{
  "n_layer": 10,
  "d_model": 896,
  "n_head": 4,
  "n_kv_head": 4,
  "head_dim": 128,
  "d_mlp": 3584,
  "vocab_size": 21473,
  "activation": "squared_relu",
  "norm": "rmsnorm",
  "norm_place": "pre",
  "norm_eps": 1e-05,
  "positions": "rope",
  "rope_base": 10000.0,
  "rope_fraction": 0.5,
  "qk_norm": true,
  "attn_scale": 0.12,
  "bias": "none",
  "tie_embeddings": false,
  "parallel_block": false,
  "extras": ["some layers without positions", "local attention windows", "value embeddings", "norms scaled by depth"],
  "init": "normal",
  "init_std_qkv": 0.0143,
  "init_std_o": 0.00424,
  "init_std_up": 0.0143,
  "init_std_down": 0.0016,
  "optimizer": "adamw",
  "lr": 0.000538,
  "beta1": 0.9,
  "beta2": 0.95,
  "weight_decay": 0.0,
  "lr_head": 0.0037,
  "grad_clip": 1.0,
  "warmup_steps": 413,
  "schedule": "wsd",
  "decay_fraction": 0.643,
  "decay_shape": "linear",
  "final_lr_fraction": 0.05,
  "batch_tokens": [65536, 131072, 262144],
  "seq_len": 2048,
  "doc_mask": true,
  "z_loss": 0.001,
  "train_tokens": 814700000,
  "steps": 5800,
  "dataset": "wikipedia_en"
}
Each number is 128 + 24 x the weight over its row's rms, rounded and kept within 0 to 255. Layers, rows and columns count from 0. Numbers have three digits each. The size before them is the row's rms in percent of the matrix's.

# layer 6 MLP up, 3584x896, rms 0.0513, rows 2703-2728, columns 384-511
102:145149108118169104121114138133131155138132130153119125164180089154108159151080107156120100115094101134096139102148130108130139196117068138116136122125107147150114131116112152124117089156121146171130107102123084160138150144112177190170141132162081125074096143138138134122132159104135129161142124169106172163131081108119104136143086117119156133123125131094127150153120127128137138133114
107:160124078135083139150098160172132160129159102169145145068135137147127135131082132154122150143160149154099086150158168156100139122105123138122134111138105094115128096130117089126153108105106103113130146130132128135100116123107117121143157129124151140106120133154146149106121122097095171140142114107154136166161107148190122161131133128131160135147113131101180114170112109159104134119116
085:122159101130099112089104142140135134116148088140102143097123103142128135124181117125143133138132091129111128092168115110134097121106153118195122095132139128137126112087103139150127122133114148140127146153093099161182098118087156126125153100196132129133096165127121113163115115130139124129118114096135122117106170150127108157147107135167136119146108119083138118168095154139152114108087
101:135055131149107115098146104118174153133117111138122155105121151145130087127122168119164158159118151166124111143148122115131133093116162154089118115084159176075157136132162113080110127140135107122122109122101150081091123141136128116130114113190106135133128126177118101154131145125102132092145101109124135129089139141098119108141120153116170124077126135083079113100114088150121112141131
097:100120125107106089109155143101103103133142128150104143144141118133137081109116133136138132107118156080122140124181092116119125162138094097160136126110135155147161102124075106134121117116086132094149108040120096105160126148128125105125191094115117128092151139133146105135149108127111144099121145120146129101091143110131133135113185190131118125121129139183106173108154131134089096129125
097:097118103103161110132113112117134105139151126142098156160177105113145105158094092134182142130125126178138076111130124168128144137123108130108157153112134147113099095125156158121147096107136156101116106096109102133140110131075130155127111113125120138075104144146143162124155156128155156130113134146114102162071139124104146115102086160146188143102133156167081139125114136111149114124145
108:122110099149151170113119123108158095162121109119128130104130110119141167132139097122177124145111118122128151118146164144132130176145065098105108146156124163126134118136109115130122094120127110150147104131119154171131179124093154090122170142150156117107100104138125151097100104133112145151111153133127137137126118129148151077018106167170123123132102140155156131127094123126134144103196
104:108118182188130139110119130156091180100133137126144115117149156083140139119137082132134152112120153174109114145166152156126106112070134137119158109135140111111148131083113094160181135140114124123107102092104145113109164144144134197126149118110166140100107100157148153182132137155138187131141107139120151134093122121134128107112142131112161131134113129138137154175115106151139110149148
099:127175083146108120130163175133139119108130104140151118102127124127127162109089126148183146150149130129159126129133167123130162131123092087101191131116171099171136126139150095061133105169150128123139169102130135153131106138138139114137133110115108124118115127157108139141109122081108168125132172121149103166156102104147130157097097128157127148115149113130150158115112150186136111120142
110:132111109166139081150149131152158172128121155109144090143123167155144156194160102121185178156077101097144118135153146151145105109154152120123164105101143125085108126152138075109123145123100157138122136116114112122155135119145123177121123110103088136158145105141119133163148151062124141141125164120136191136121143116152130097106105090150117119114121155147121118180112122121095104097111
088:120105140152136132144183171161139152145150129177114167092128133136120104150098147120159121124124137179163122108134145125135107131138101132136151123115157159131151140083101083110132149115122130103095115117140132145164131146110125124121111134138113136119122129122120105138142152107138144131107080117150133123142130149124174130145170143150132107124155123165103124119133144100135120120178
096:121158132123096123165117095128131154133168133125117122137158113125168114154092143125127144158160128124107113107121117096136206161164101118107167144104110130137130121140095127163104112164136149151151154132124112106135140135141172142125115135129110122130118090167133085120131157106090158117129139126128165146076139130170159143133149090109143160126123079125102140103159103126121131145107
110:126131104138156140133136116121104115141131138102107138137138141114129107108090145084145167104116138143162100120076117132136118089128125113130130153069110131115121125109145145118151178097125075127142146070092136123106156177137102100132130134130106088156129093144159094153107109146147132126083124149163150139138124093154196138107096132104137131126124129124131106149122068152114142134136
106:159098108148124149097152141152119135117122106114123156090157122119107126097089129132137126109140150109083151119124135186116129121117139153123161072118155103139151133142123148104131105113157116132127114104098072154155123137148149117160162130107111125106123100124081099104135122099099136151138120134110158118139133089111150103111154144156126117116070144135138134122108134141084077107132
102:080096173139120112117101169147107130127096118171122130128171147130126139130196093122141116107140101140105144116099108145140092127134106152126116169146088110107138115118084156143133131112117091112130148098133126113150173140150174155097097147157136168148131119129130142138103141160156089146100093129141084134095127112187166108098154139155134165121099138119144127154152157165111163130126
082:100149165186123135128140136130115137156139128167114125102148133102105103111087141137128140114135163129103178134168120140128124108126112111104122128116107098153148111126098077147092180113149105131151140130114094119190099133118145105112130149132156102164067137165119076100097102130095147103110092109164114116147142127098108154089094092146144142162136143122123136083135159174125134101100
083:131069126120105153142119112121127143167133093147141120119170164149117149123152114097162182101164135104144108144141160095148116112161101058126125151136143112120116137141144135131133104120092119154172099151155112139121153171145139105088151157165146080116127136162090133135105106141117132142121127128163127158103090121126119150126111154158134157146096135108150088143113053162079138136141
108:116130124161137136139128123150119181120133138103078139128141170109110161099084146130172157122115099124135148105164146166155093115153147120155145113114137117139111125121125081131114148149110156102133124139112143118142104111164123133170179130131132171136136078115125126121131062136147172133126207118123147110158129120179134100111112147110134133113144135191117164129131122142095148155110
089:128140134165163117183140158129137130123124136095089114133182120142176071136126198124087167099107123162097170146115128155116085091145114143121125110117139151148128116149104124097121108137111115148149169161131115104154118141126129185093130140127115060158136121167120117139141146096180103136095140135150156143094112077130135133157094121136092121074091110146109127148099130121126131144137
104:060168123114141158170108123101151105124119164144126138179153120146131108135161164140131150150137100157102150108125118150091099121082123088163134155121142127155141075098114146153153136132116140125131136094177097124136111150096152150123149080141081113080105150151116126108140112115143103148150143112148116134114137148091130130100118146164128125195152156115088101152126163132096159157171
100:124097114109142137131131137133111154154142086147123119129138132138132101126143138164135179114112144114148146106104160145129101121113136115180125125127155150144086120143128092117164108117130137133122160124122151147156123151115164121176122143152153114129152106110144167106127093096146149121136161106178136135136126131091112134110160145134111118150140099106129177135120175173084056124141
109:131097130119143155107143119110148134133169122095057191113115144139151140095120118123161081116140128115069140136151159150123165157140154138101147100107140177160148120142151121130137108103111118110122136118128078096109151107111127125127131144119149130127127119133127133122107146059137187117116135118137147125149149129116142100089101131151121165145116148130115168139124119131114164097130
101:109165122155137136131130173129150123136105101121136132104139175153166118161125099110141122157102149106101088100134114133181145138115121108108119150115125174152173115160071145127164138142124146096117141127135067112077137129105171170107132123135124105113130134148128150154116126083131163122127158139128173153064166121109099138077122127163123138147129091111122120129131119163089139060149
093:062159122159154098189096152143118149118080082157123127071149108101103165118140099127159116145111126144165130136147132131162138128137083093178129145138131106112095117115105135120167127157067109139125136125160130075179158138136163169121137142138135113084076121127155146099124104110113084126135130121124164138104102154138106125107099112147148118184104125182102148088163110142114093133112
115:128153165161145126144090112161112105127111176145133142130172133107143081158169126136147114151079156131167157148120136107125192121091121144152141127093150115159126134087081129139098115093109151097120120085109142080175185103068161142124137109105121143137115114137115104157101109113117142140115183089137123149109101168132131153079132136125118168166138136118138142150109086145110124098179
106:096169129107150120132129142138153098123137106155138121119147136137120113139121128161160121123112130152126101106105134118114129129130127126127156156081145109082120111086135137120188153129106130099139143069144143092114133135093133116109108131122166095129129131152107156107110096124097105101144144128149122156126163153148199149110104104135117146148106124139120145120134092131112078125163
# layer 6 MLP down (transposed), 3584x896, rms 0.0445, rows 2703-2727, columns 384-511
105:109119143075151142138145139080174131107104087132113147165136134112106127165152095104118142106143146142080121095129103117128101146157135132182100136135112176089110112170088110143134161142161158093095086114094097128123103152158116144120121172115089115116135135163134114172111169101131096133143120125104097101147153107128140134135126132153154103134125129087084092138095089133110144134159
104:110142140109137100131128120137144156110148110120126115133163136138080108143100132124113146130139171113079100116123126150134137094124122097113115116190093105094130123141119109143098134090104134106123139112164145137149130138112067105119122100119165177138145152155163159104109137074107125114108117089110126116144101217141110147111115127114112099137091192116108092136136134094110118120113
088:133123133113076113142130105116126155122132132123129113161114137131129138097120138137100149135145125120086168213138123120113126108127140149128103172117123157081142144144128151131105109115136087112135133152134147129136131142140111103123106139129123114115152135124146104139123129115148162128108106161155126137105117106131124139131114132148116128110181123093119132118154077118111128184161
101:138187082128130168112107137119153142136161118099106104144112137156133117139149153083117121151157143138141144121104135138154157101110166115117108127094131151142150154135134162111129106085117138117176163102136084110099147130103124096158158130173121128138162091150131113115153110105135168117200142093127141125114109106114119147125140102132133143122159124138143111131086132210149161135120
099:113104116078135151091104099115147134120108098092136133191137117150153103145161152144090210145133117137146115074085112125164118145127129109131107148146106130116124110116127145136126147134099117140182116107119165112125126120128145140110140123128095118133166128152137163109183158149152140176123118136133121136149113135112106125151140063154148115134117158166088150087130155128111138119134
097:105124121130093099103088140145129130136140130125157081134159115169165145182112145098078125109143105117097074112100139149106164177108122130172127116149117121096166098145119134120084105104146092112131096122159121131132140114089145135133171183118086118138148153175147125108152128133150108115083101136117176111065131167151135144144147139117145112147108137105134128123111117115167114130145
102:129127118126132133137103105076132133133096097127142115126131132121126120183162164121126088111137128140108129133097130111122134178157115103125110096132100155101114162182160165115148080077130117138141137145126136112129142135071143111083108148128129126103156178143116135137145146117105156162116117168121162114153133126141112094087127117197148143081189124141145158114151152117127184120176
100:169155123094128177141127105092166122152153108156133120136110109090130084146135122125098106142153116113120141107136113163093142127160061124159108126100109112130124145155097152130099110139143094132132117105105126119124141116078118134127112153131143149110170108133078162123137105152091104129118126163113097105188101101182131111076089130131115200099087137110098116108165112120184145133179
101:105173120097150104151173181099085095115123119143133175124125169145096117156122119134120096126083069142132127125117191126081184118138108127097126120126110132091144110140160099134125109146134146095150120124141121125095112136122175109102127142152134178153111112122132104161147126141127103146148135127111134129132113126138096147109128101152177138147135132107124106102080113124103137137091
107:144119120099071162124115131146143140123103102112135135162141105084122189143151134127157120131102116085087114114066142172131119120116129084110129158159141096096177113151132148132104091134152144114129112141145140122113148080139132154115090073088151176119125079122112131143105178144060099157138140140131151115151135141153099150133121101134100134114135165128134109143075094120113118097103
096:113158156134117142158109123128132140119158125100128132108102087142109130151094146132171072126125118134120130133118127120134121124151088138152120143155159124104120134130118095154149140154161120132109124121139152142157138132140111110133129123126136110139133121099154122099102113122107150105120116108156131090144164150127113160138115136124089108122122146147173129138102137162170134135146
098:126094135094121131111141113113147107141119117169176127153112145152110170126101095095125135142141130155131091136109153145122136181142128122173125145179125136120084133116108155154114119142104128096144121121143093145102127147114142173125117082101134146122138120151124172145124118136101137104124108153129134169133140122137114153146084137068139147207116110067168093138113110149108130144092
108:132170136100119151145181122091112207158165107120112127128151133106121153130089128147134128158140129130139153137101104120117088133091162120108100114144081145125107140102091144155141121125092137152140167106110102135171114136157113117153121136113127116146141121096144089099091125144167111139130128131129168093163137144099129135131143132133156108130081176098090117103147098147136110105122
105:130147103098121116144163117189126136120074108132107130150106118115109146161140122153132179149128158131095119125086107133139118053147118101108127146099130132152102088163104144116165100132179155156118126148147155131132106096136154103128116127158142147173140106114111126144152114096121187124145120097117160122117133118168080140153158097162103106135150146155127098149127097127075168132098
105:090131156114117122120148147131093117146127104153120165121109110096163118111104165171114172094111116152163084137124143130163091128144125111163116122113108120135149110108164132110122127103164129131144147136125111129138150109148133128146128121128160178159163144124127121111151133122128120130112152137160132151123151088155131134176141090160160117122113172112127135108052175135105135167175
086:148096103119148133124136116132149160091112128134169119130116152156125147116138095145165181176127072094147102129091133114153143156115117113136150128089148166128115137139146123104160090157121133140119098109093145156112122112084139118162146123114094169104117130135104170133129151115146140163116123145145148140145073141131160159139172121113137111088127116136103169121154102108142127104150
089:106120153096097142133112118114157140087108130098124152148095158154100178109141138111129142070170103137153113167120121139114080120139171150133132141070123106114118165146129114109092164103109190138117095114094147101146160165081124110121140117155121121125148126160126108114146131100096152143132103179146127106120160124098081096120132086133081122131117154144134112112092092110126117091153
104:142160150114139150177146168123131153179156123075103153165146122172092125115119115140120150084129112099134138094152117178112171142150140094139120077161124149126095134115136104123143106156094116124147130112129114134131093090116158121153081132139092142115160140144153146106142123153152161145095115115131137100140111130169128104082110131141125141130123155122108156087156115125116142148096
093:095139142084114130103147087150093113157093164133127166132099094084107130075089103138156157159134132135144112143130124171158122208133132138152113119133085130114147152175133141130137143102132121122100158145118189116088115152128116102114129141088126170138093126111128110105131127201079130114150167144121147092155112079110150124142143123127164111173165137164137095123117132068097148106141
103:102102112120146136119107128153116164123113145120109136131171155142126130137102079098157136122113126113103121160107127143099127084118105143112086156126127143109094129141115141091119120087157103115149108132174109143122092168130163126118128115149146136149126172113152141118154102089143163120104140122110129180122153126128119142117162140135133132090156127089155118115141127182114143117115
097:127153173149119144141114131112157165125107122126110184135159084110087118150100130118102115104100136067158091071127145143116116093132142134153126107100124159148108112136096143128144126132119169126134109125107157122167155114127132135149123153133081141165128131125117122102131148144112108114161127141094186096150124118120154113103122132100123113146144106122129124132127166095162115107132
101:114141107127141130168073133144097137090117106121118146146082159138164145142115107142149110129090133142133090099106125122062116139123134166072108112096156150182090107162165108121106092125103147103111129115139119130133147123088074116143192108146148147123089122110168113128107112142119111143155145109098074131109140152122131109161152140148128123135103155129124108134102084103159131123106
102:103127123140114139100145125090103100074107141149126146095121070127095155113128119122129099161134141139096113131118140102132110104083107159110118153140149129159176134137140150150106186113128152135146135075150142143170141126122127138108151131106080165135124111165129128167109153166103129145138127085167080116108098146132125112136131085092129133158144116114120140122109109117097151113113
095:114119128136091103101172123137091123120104118098129123150142131140118166149114128136120123128131159163126127132112121122144127141120145152091125154146154099121176125123103095146135061106133110139096066118105067127119135107141102072140102149124153130150149127118137085157101144131129107125161113148098080144110174159140186130121150122110109122135133125153128144086122147136130149159096
109:096116140119139106110129124129130093103141170155160124121122155145109137163146145124150141160166140108146130122094126121150118167114118152141153131151149129100098145107112160136115117094125108085092097095136154077114151133128121154142136141112103163131096112084155142079141112154114107129127143147118136106097143151064114157150112137100129153147092127104131116131142149123131127121081